config.yaml
n_layer: 23
d_model: 320
n_head: 10
n_kv_head: 10
head_dim: 32
d_mlp: 1280
vocab_size: 10066
activation: "geglu"
norm: "rmsnorm"
norm_place: "peri"
norm_eps: 1e-06
positions: "rope"
rope_base: 10000.0
rope_fraction: 1.0
qk_norm: true
attn_scale: 0.177
bias: "none"
tie_embeddings: true
parallel_block: false
extras: ["capped logits"]
init: "normal"
init_std_qkv: 0.0259
init_std_o: 0.00381
init_std_up: 0.0259
init_std_down: 0.00381
init_out_by_depth: true
optimizer: "muon"
lr: 0.0125
lr_mult_o: 1.5
beta1: 0.9
lr_head: 0.0141
grad_clip: 1.0
warmup_steps: 0
schedule: "wsd"
decay_fraction: 0.71
decay_shape: "linear"
final_lr_fraction: 0.0
batch_tokens: 65536
seq_len: 384
doc_mask: true
train_tokens: 327400000
steps: 4996
dataset: "wikipedia_en"
Each number is 500 + 50 x the weight over its row's rms, rounded and kept within 0 to 999. Layers, rows and columns count from 0. Numbers have three digits each. The size before them is the row's rms in percent of the matrix's.

# down: layer 3 MLP down (transposed), 1280x320, rms 0.0529, rows 838-868, columns 0-63
# gate: layer 3 MLP gate, 1280x320, rms 0.109, rows 839-869, columns 0-63
# up: layer 3 MLP up, 1280x320, rms 0.113, rows 839-869, columns 0-63
down838 098:528527497416502489531506588489511635459531562469530418476490469521502474508520488479572478528462586445403486504516473452583456552528423496503560509538455464613473631474592534473511521488512370
gate839 102:562539476461501573517467506568540508412466420461529484490476421576562565541476508498434410570536486504416455386482494548432464430520528422499468456469465514438398501504523508569366488480501513
up839 104:358499436527467517413482591619559507479542492478521479483465493557429509454424486549485541482477561512476510592469514532471485467513558499446544463554526561492541406457584552459524549559555490
down839 098:405503533491431578520413545510489469531522492497558644441529507510492434557498496572508597444408500542592545576551552526471466524498449553593513545405545497599463493580398353502522453475496512
gate840 125:545497442560499476563559555517470541448569469488458537464472515477553535508578524500474472495519459491456487581459528567497466613478532501440571473532594469459535527601562588518415455430442526
up840 116:558505506537443523504482560442591529509454539513538432497495532535526520488423509518479630455519462474503559503429463404517525437525453429504493550555358428494504502482465443514521577643530438
down840 129:476479504499517457533615393398467535536489549540505504505529430496483582449547452458565511480457497596534433550485547591498537503508466493536504468566616532486478401600465518413512479481486544
gate841 082:458441487419523471429495534548505483573479535479456464531515594550495544412539467479440542447504486465403528467387454522381487509561472448445555523508528492597442419476531481543495522538458472
up841 077:490500487419496461521510575536468545654490503464523448440499619567461452407547513507435544442459568513349555444416485585343454498490466439513504485525518516605518529441546499522475485561455468
down841 082:514513462494540540516504470525510475546483408551476451458574445462474422595485490551478459598507485554576422588557551516506532469483536431482493481549597517429573567449549493457567491521424514
gate842 104:509543515382386515381515457466520457509488500546437417528526469557539487536482515528468453536414475484542515339557431548490525582572510531499460540559492439512464532509500484476470563491449481
up842 106:628612556381521557437513471524516466473504534642440484464567509523507488397438515535441456597487384581452525387509504590502544510580500543567458544497488448456460459546526541489428574507501539
down842 107:540525514476512471499507499408438612427563447517467543521591455455527489408424466551647504517491498460538527477506512500555541505537446545566420516542509539558561552518489607548441491532511515
gate843 109:492490519558455428561519453489501443440393598439537478485457498543553475517434446559441546487460449514501546557469551545495433571565441547459516555541563564459462384484432528531434535551410550
up843 114:497444530455502494460465476562549462549642618533547505497518548535487501575485498470480472497466465455457558543601478571476494407451466481483607411490496400475508528512520506520509536476437485
down843 104:470461571504572515479477552515532473589463460551459473617527535483468428470424480515596505453367560547544544479448382500522458482491494410493452577419506573505526535505477605468475459523553554
gate844 115:492464450430485497509515463374493567490514444449566462448487594432556504537515476475440420377528458543558483420452428477516455441443439494505453431464452543465441508378379595374504542566499467
up844 112:466589317527423460465568483494480507495529516526595450464463467557531538602468551509468434527381566499495428471560540546494506466454453516468523451562476440476571536472549555440449561547536524
down844 109:477459509575511502541392416469566580434487584545606495402479509489462496476466432560398458450483500465582537428399484509470582505544477453426488446532458619429516542507534483421432470508544472
gate845 094:485505512472539533466571511528550555518585533506502498537444519498502506492566488466536551454408550470462525486404463562514472489600520521468602427435530512476496517486482519560477546480471572
up845 094:498440494396529463529475448497538513431463511563528519438494627501495442418492522495501561485530514503521438473491543484494418386510503529515491382498563490535574551515496510504406556522489463
down845 095:466534584527432526542590509567503529519588540467515552536405488440533634525492503385565434525416566554487567573408374497546479563597476477602492514496466456435452397511496480482433550471384586
gate846 096:482501432581507550461570477597502453476493476465501480562449443492413555532495574529452482533452491469440520376479485592549438456525547464462527475544483448475403526575528543566401456539572471
up846 091:511509502563506474542581492539532513511521567432474622523466464569539549548451490574484467563585434503528554536553556518501474514484517505560459556514528496586520465532534522478537487459547518
down846 090:513545537417451490465505531515516500485429474577477420523431361496509442680580532505524524476477550494460433493484552561523581489558488483478527481508441478535603471494516475504507396417484516
gate847 095:542449474525591513481463591511493477612510471501471415522509429476616511515488403511481441513402553522462439542438538546576464507555503470560418515520511548494495485546413516509444570467537561
up847 093:466496437477486620512479442454415551447401586480584568544566486530420479471477457452481490533571477540509577434460488491558447532429427508442517384478412498492491451511518504572561430584431463
down847 096:463483555447542439508498502531570453534437577447409468469409546513470417519531537507541470457508491476471453511461485464532502490462527525478340471460545508458463402519466521490390516530492444
gate848 103:398507550479574526460441498532600520502546531494476491469526505438521463564517463489512469439490534470414411530530482502363464490489583504443565460530473563580434590484516459526502473433463538
up848 109:570570450404448496504505598487491471586423433564532532471443506446433555520453499479524561528579564513503417433428445430343578514479487521421489548500449429452438478578555449496480581457452528
down848 120:562464485496570428553569429459477650494530481437535453504423479550469525446538484470528525563450546516541561549434553454521521515505566528555486501374542539565486496525548469463453511483503518
gate849 101:625529404514521499527502436496502471452471475491558487471449427454499533542478538524488395505498487490471512497520476478580434497459511433555464509504406462518482478513521522506468386470490495
up849 099:544513540503537569448515379574503466456571569433431476547561552561580435502590529502580563502455590504568408534445495499420533491542524490541413535519490524434554472579494425503596502520533487
down849 098:439500486516514496467566488540502403510536580500381523524488475477512475520649516466581542502526542418514447560478575411578508549500516551460475478418491606551582519612435559511613589563525432
gate850 075:525455531458518487418560524481474547499543468490444539547544410478498390512479460496512500537507567483463414495453458503419545549455466486579515549501622482521552379483527497556534550489563461
up850 078:502364418450530525491480450533498516483596420452512520469559457465581452491471512419514461484545560386503541499493482515522469457611426415587482521562524539464437484474478537552518522458460457
down850 076:442443500455564519535493613508568485583579410521541389610626552513503567529444450523563468502542584467463540598549589534471609485491499552473544492531449534522473548486419474433558547504537568
gate851 087:426426459418497478441373603468420541608503544527519461528548443456437572425412548490452440421415553472455473445480433447556415461435507507544531478646489549521596512433480470516463467475559513
up851 095:387505433450440503491468417544413474465539542528505533542522510443457492511491548582489513535426581517505495428510508509537506417434531516472509515649475560369577602482448441577444404406462545
down851 094:575483545520415448616487531538487508557460478420420500458460566555476576451504524443444464509498513464587477633517503512442524592521504448496488501427479397576547498453455516493489583498446496
gate852 095:576471440443519475427450503535450565538495457480456430494598541441612507508526484533516462439524440477504450587530408559506556451530435507513466571502614516549494536468440464383468500434452518
up852 102:576458447468463535446465601579453424543466520486438511536552565482513436425524466486415568460525388528433471535498515492575449459496413527531507473477473410528517451480541531489518511562463566
down852 096:475467479571561451526464400447527518459514509524519571477478512467480588599540521454484530470510533494503497589472482535443526487468455461527533568504483475433516513521547498510535494463535539
gate853 093:505508531507473514536601424564534427479495526492508422403573463515516479501535539469586549490544506475490506588479552496472534489503508416539623512507452482622549513457491556490441480531480530
up853 102:485494495547543496489494682457491563531483500472458423488525590526416466535519561483618518524583529516547532526538588536541527498500494465488530625635517539501538490523420556503473425541462480
down853 097:483517439463522424503596494520534436496511538536541591533487571540491468468537502423501445423438512607472580534533589488468480487495479394550462461406451542583571476435514580403479483587579420
gate854 106:532488445607541536469557442498510542503615402474518485524400547476574441518525563473449497506370560554490552526536470471480536553501548509539509531540582522627473498453536470549478495420562516
up854 103:469531455375561517396466495560543472486475548494574557545463469552485427420475510532562478540548471496459482521527429478555599488501437532534492529490483450498429431555519482586500547512439592
down854 102:478496499557437497470548534543553481482552502464486490507462497415363442544523442526491462470552449504556514513428534565495441491519524428564516427521568445434484475549501507566498561482441476
gate855 099:576518411482567526533553480481380515486486502495563603480510554564481544503483544501472455498503445468481630476488541434538543503562487526453495552583460510489504545541463455474474482474518498
up855 103:538354460529507440611568480517569589612553513439451427465454517541597544509585593538425531536493412522526506491415452544494544451568492529517509556489447477523544421507356464506511466473543447
down855 095:540466450536543477500460531479523449501546543410550614518569581458407475515416534443596453549509532430552484448530483439523574519441540508451475526486537462436454481476527408549466494511482453
gate856 086:564501528464454346456534528514471481504527524484482508588574397510524446522506547466490550486515563602409480547500454462509462503565463421556495560585448424525507531541482404412453508574541539
up856 091:462392499518448482542507452457550451471603452516570485539439497406489504442450464464539349491493505336462516470577429561532544414474452479543575468556609463494429471405515605575525596479536479
down856 086:460469555503472517536563522447538487492598422504504513529478543532470409489555542497530544499520537644505487499479546539458505486533476478453418476517369426425591545437481440391495533529481503
gate857 113:454519500514586493506476497461432591476564577483554470536532500587545486482499540341545540416486533540360545526469495522578436436626367534428498530493548503473547469459556474513470451456486550
up857 110:464490500434522482421498508535522487393536522514551494571580534497453469539586419477571625468523578572471485493513491502493486477491475599459537501469524524498447531495459446460509516505440484
down857 110:437453498532465434656459547462437500550492432515504527540498541559503442464516515511399398481482461557463427496539520459579501426582460529528491551577401536447501433478532477522442409452474425
gate858 100:463480553478496540558484516471492471473555464455518436390493473514467440485514506533536468610613509631539514471506495514561464544471426438475523471443420514516465502442490508488554530577481533
up858 106:506568549574521551525543579548509504473600406454466536505598501519513459484566541444500526564498515569502465459466532509480391524476511484475551601542451525457495459527473485464481439573483582
down858 104:514460481506481490505501468493456477505556534528497561490434507514426569562483505537512478482397444549503516490472435482461551505514511558495529454547637560527527472511522478597572457427490548
gate859 106:539496608546445524468468425610479448467415396476591598425526525506406433484446398408505485564527468580506433453552559491453593465446541483440447526586573423593514490425541430460448502462456488
up859 114:459467442479497494418483503400487490472533499579563475500498447440466532550544429621531436460525534580556479650512569487483511504540443486515478524534472513557517540482446457493533537530592480
down859 107:477470521502482497573531389493535528475488465535479394508540482488575468499618484489530560499463438461584564521544523480511527507530491483430574410490495488611522483439497541525524427593530499
gate860 104:512507527475517506518568445452500481476515573431452490487447395498543508423594503492515448406516555595386507538549455424463424465498508524502501612516501563498557440429567487445580466499501520
up860 104:503493512445577472500608529400424425502437453591506570563539426511485561468478527542526442516438352544511503517457499501522481529497444440504512429573505509478430481499469650538448522479488523
down860 102:478601407520438563574498495495394502494479494503510466501468563450562498485522523431480515472437509542444498492492484461452433450432479473508496400462516494485592518639486489528452471490552342
gate861 082:478534545551512491446557470476480483544478604439484495459334528472469464573587445558417528446501429586508459541559503559509474441540523494598494558477526501500509483595465536523564506379483436
up861 081:460451559522480423511494544548499486531570475494507411537411541489475519585482522462485518555540482518526378490568484434460442521450552505492513429494580450536369499463610543459487439483429506
down861 080:504537559496545526491510551507486394517538501470541518574475530502532563447506461467434487512491561474516434482454520614521439518509469484596472423442521491509531454582543567462554581510432383
gate862 123:460490475413560433524472539444533578416539558482548575446494492527457526531464485444496512436526448602504487565491481480396503431533543505572503565623661484418543608483577491529470557554494415
up862 120:517442550448522493511482438393523516517442495606536540444506491479406491448465594489474443513531524469510503497531519429531549522465413514520392545452417427452449524541502463468515461514510502
down862 116:454562466558514533466473518540517519545475556518485578555565504465479480506508417446462501497434531501503437493503474535474432452586556545536449495511572463503631586577407442536489511386399462
gate863 089:514568499485495433446452516510505533514499560434433489460519560539571501548444538434453476518521555478537491493555549495564489500606475589472546428611552516526496348409489530509516439519549521
up863 091:495475505551454604434470489456509514639559540532529469445491534534498492545489511535507544488572471534474552546519508551472504468462525518507338483519551510522476545539448494445574509534439458
down863 089:460495504458553421420475535504517529480503518529555440466584529489492425522376451447466470440494536498508491486515484484491380529546521483578489474558600524480525420566452549479509483471518566
gate864 114:475480518526564507503490422492542514513520474570605485595467562484590560494551451559508430406494530581438567551523543529406468516506542448510474519505494540485496365480514538542503475546545596
up864 110:556432514404555420601480507510498512377580478385467521528509419492477468479462539508422490427503481417555442559485523504491383518451470491506552558595597528475549583434613525419476505537493425
down864 113:521463570497523509542450571550431497511497461538532574517537530466510497504464473498521494567553530537464530545563432517464464463489499454506607500579449501525542547498541595566522440516501500
gate865 088:490442545398496527483492509509553503433539579513517461573568456488500390558532451501438476499525493528557511564451436425449434458545506463549638532427499461571502436488525463508586520485474480
up865 091:540529459442580504421481573496572487596385501505355580480572548528388449508552544517549476451440481493496428496518569477512394446536529475473513499481562513509520494550496517501526643496530549
down865 085:451532442577603488437459527494422508445578579420469481486542495451479550469567463505459482454540569516526471401535418402578575457477565432517459515518524494507477454530445472441509462409470563
gate866 116:584532565527448529452520497556488525466520546476513514473491490589533456555520503434451537488428600519380496533534464482554586526464458615488479520511587519461477477411540532427539519453508485
up866 113:630441541395430498425495580523576437495573483493473533467454348502471466429452511438404496495460492487450522470454566472460501564431520416472499425476594512511438401566470490479504604590465522
down866 105:462442408585513530525562435454405546501541472555459513436546448468528483456477518520442440491453483558526523582544540438528443523520453571512525550479449510497520483372441515545535426460490493
gate867 116:515442449484459479466511446585480540509482495435450394478464563571502494431460520506458483451560540554455449505541489514490529469521374500405584550492428480558512562512594481419491401525484410
up867 113:467562456489547473530527603503518409545549553490556489383393522564440466559496442449585423482669517532499571468549513468455520471581480471433535416543513487526464474452550448545500536464556598
down867 110:564485478537445417488428515491454473522496474470549412542406565494506476503408520568453610488385517492489492445613553534494531505550461522455590501547442518548498601562489561523428485478430488
gate868 081:516442520594512486548519497528564556447549599430534521550565465482401430451564453492482436559470505492486546616425475550544504501470478432461533547529492438514571388504458511382545449539595480
up868 080:492538596545528537565542477507476494586433441491420502501411405595466419510580455446495545621490421510541519507512592460454624474461478488484545496458530448542510465594441503412494498579535612
down868 080:477433576466590492420507553567471580481524481552416526480448573513543475438558484542490470546529451490416448468593491518491586475505470479504522471499520547499534519434625450458501491420554514
gate869 121:471464479479474512538396458476506525598392530460540511495427434617509504582480451569462453561482561520579462422487572547453449462455498520499453524438441440498464477449506462422540488566448543
up869 115:442506519539555548484603517519506568434551526589533511492457515512505578474527522519601479398528477510551484496534532490452410553555585468474546420604434525479495507543528556508457490557574470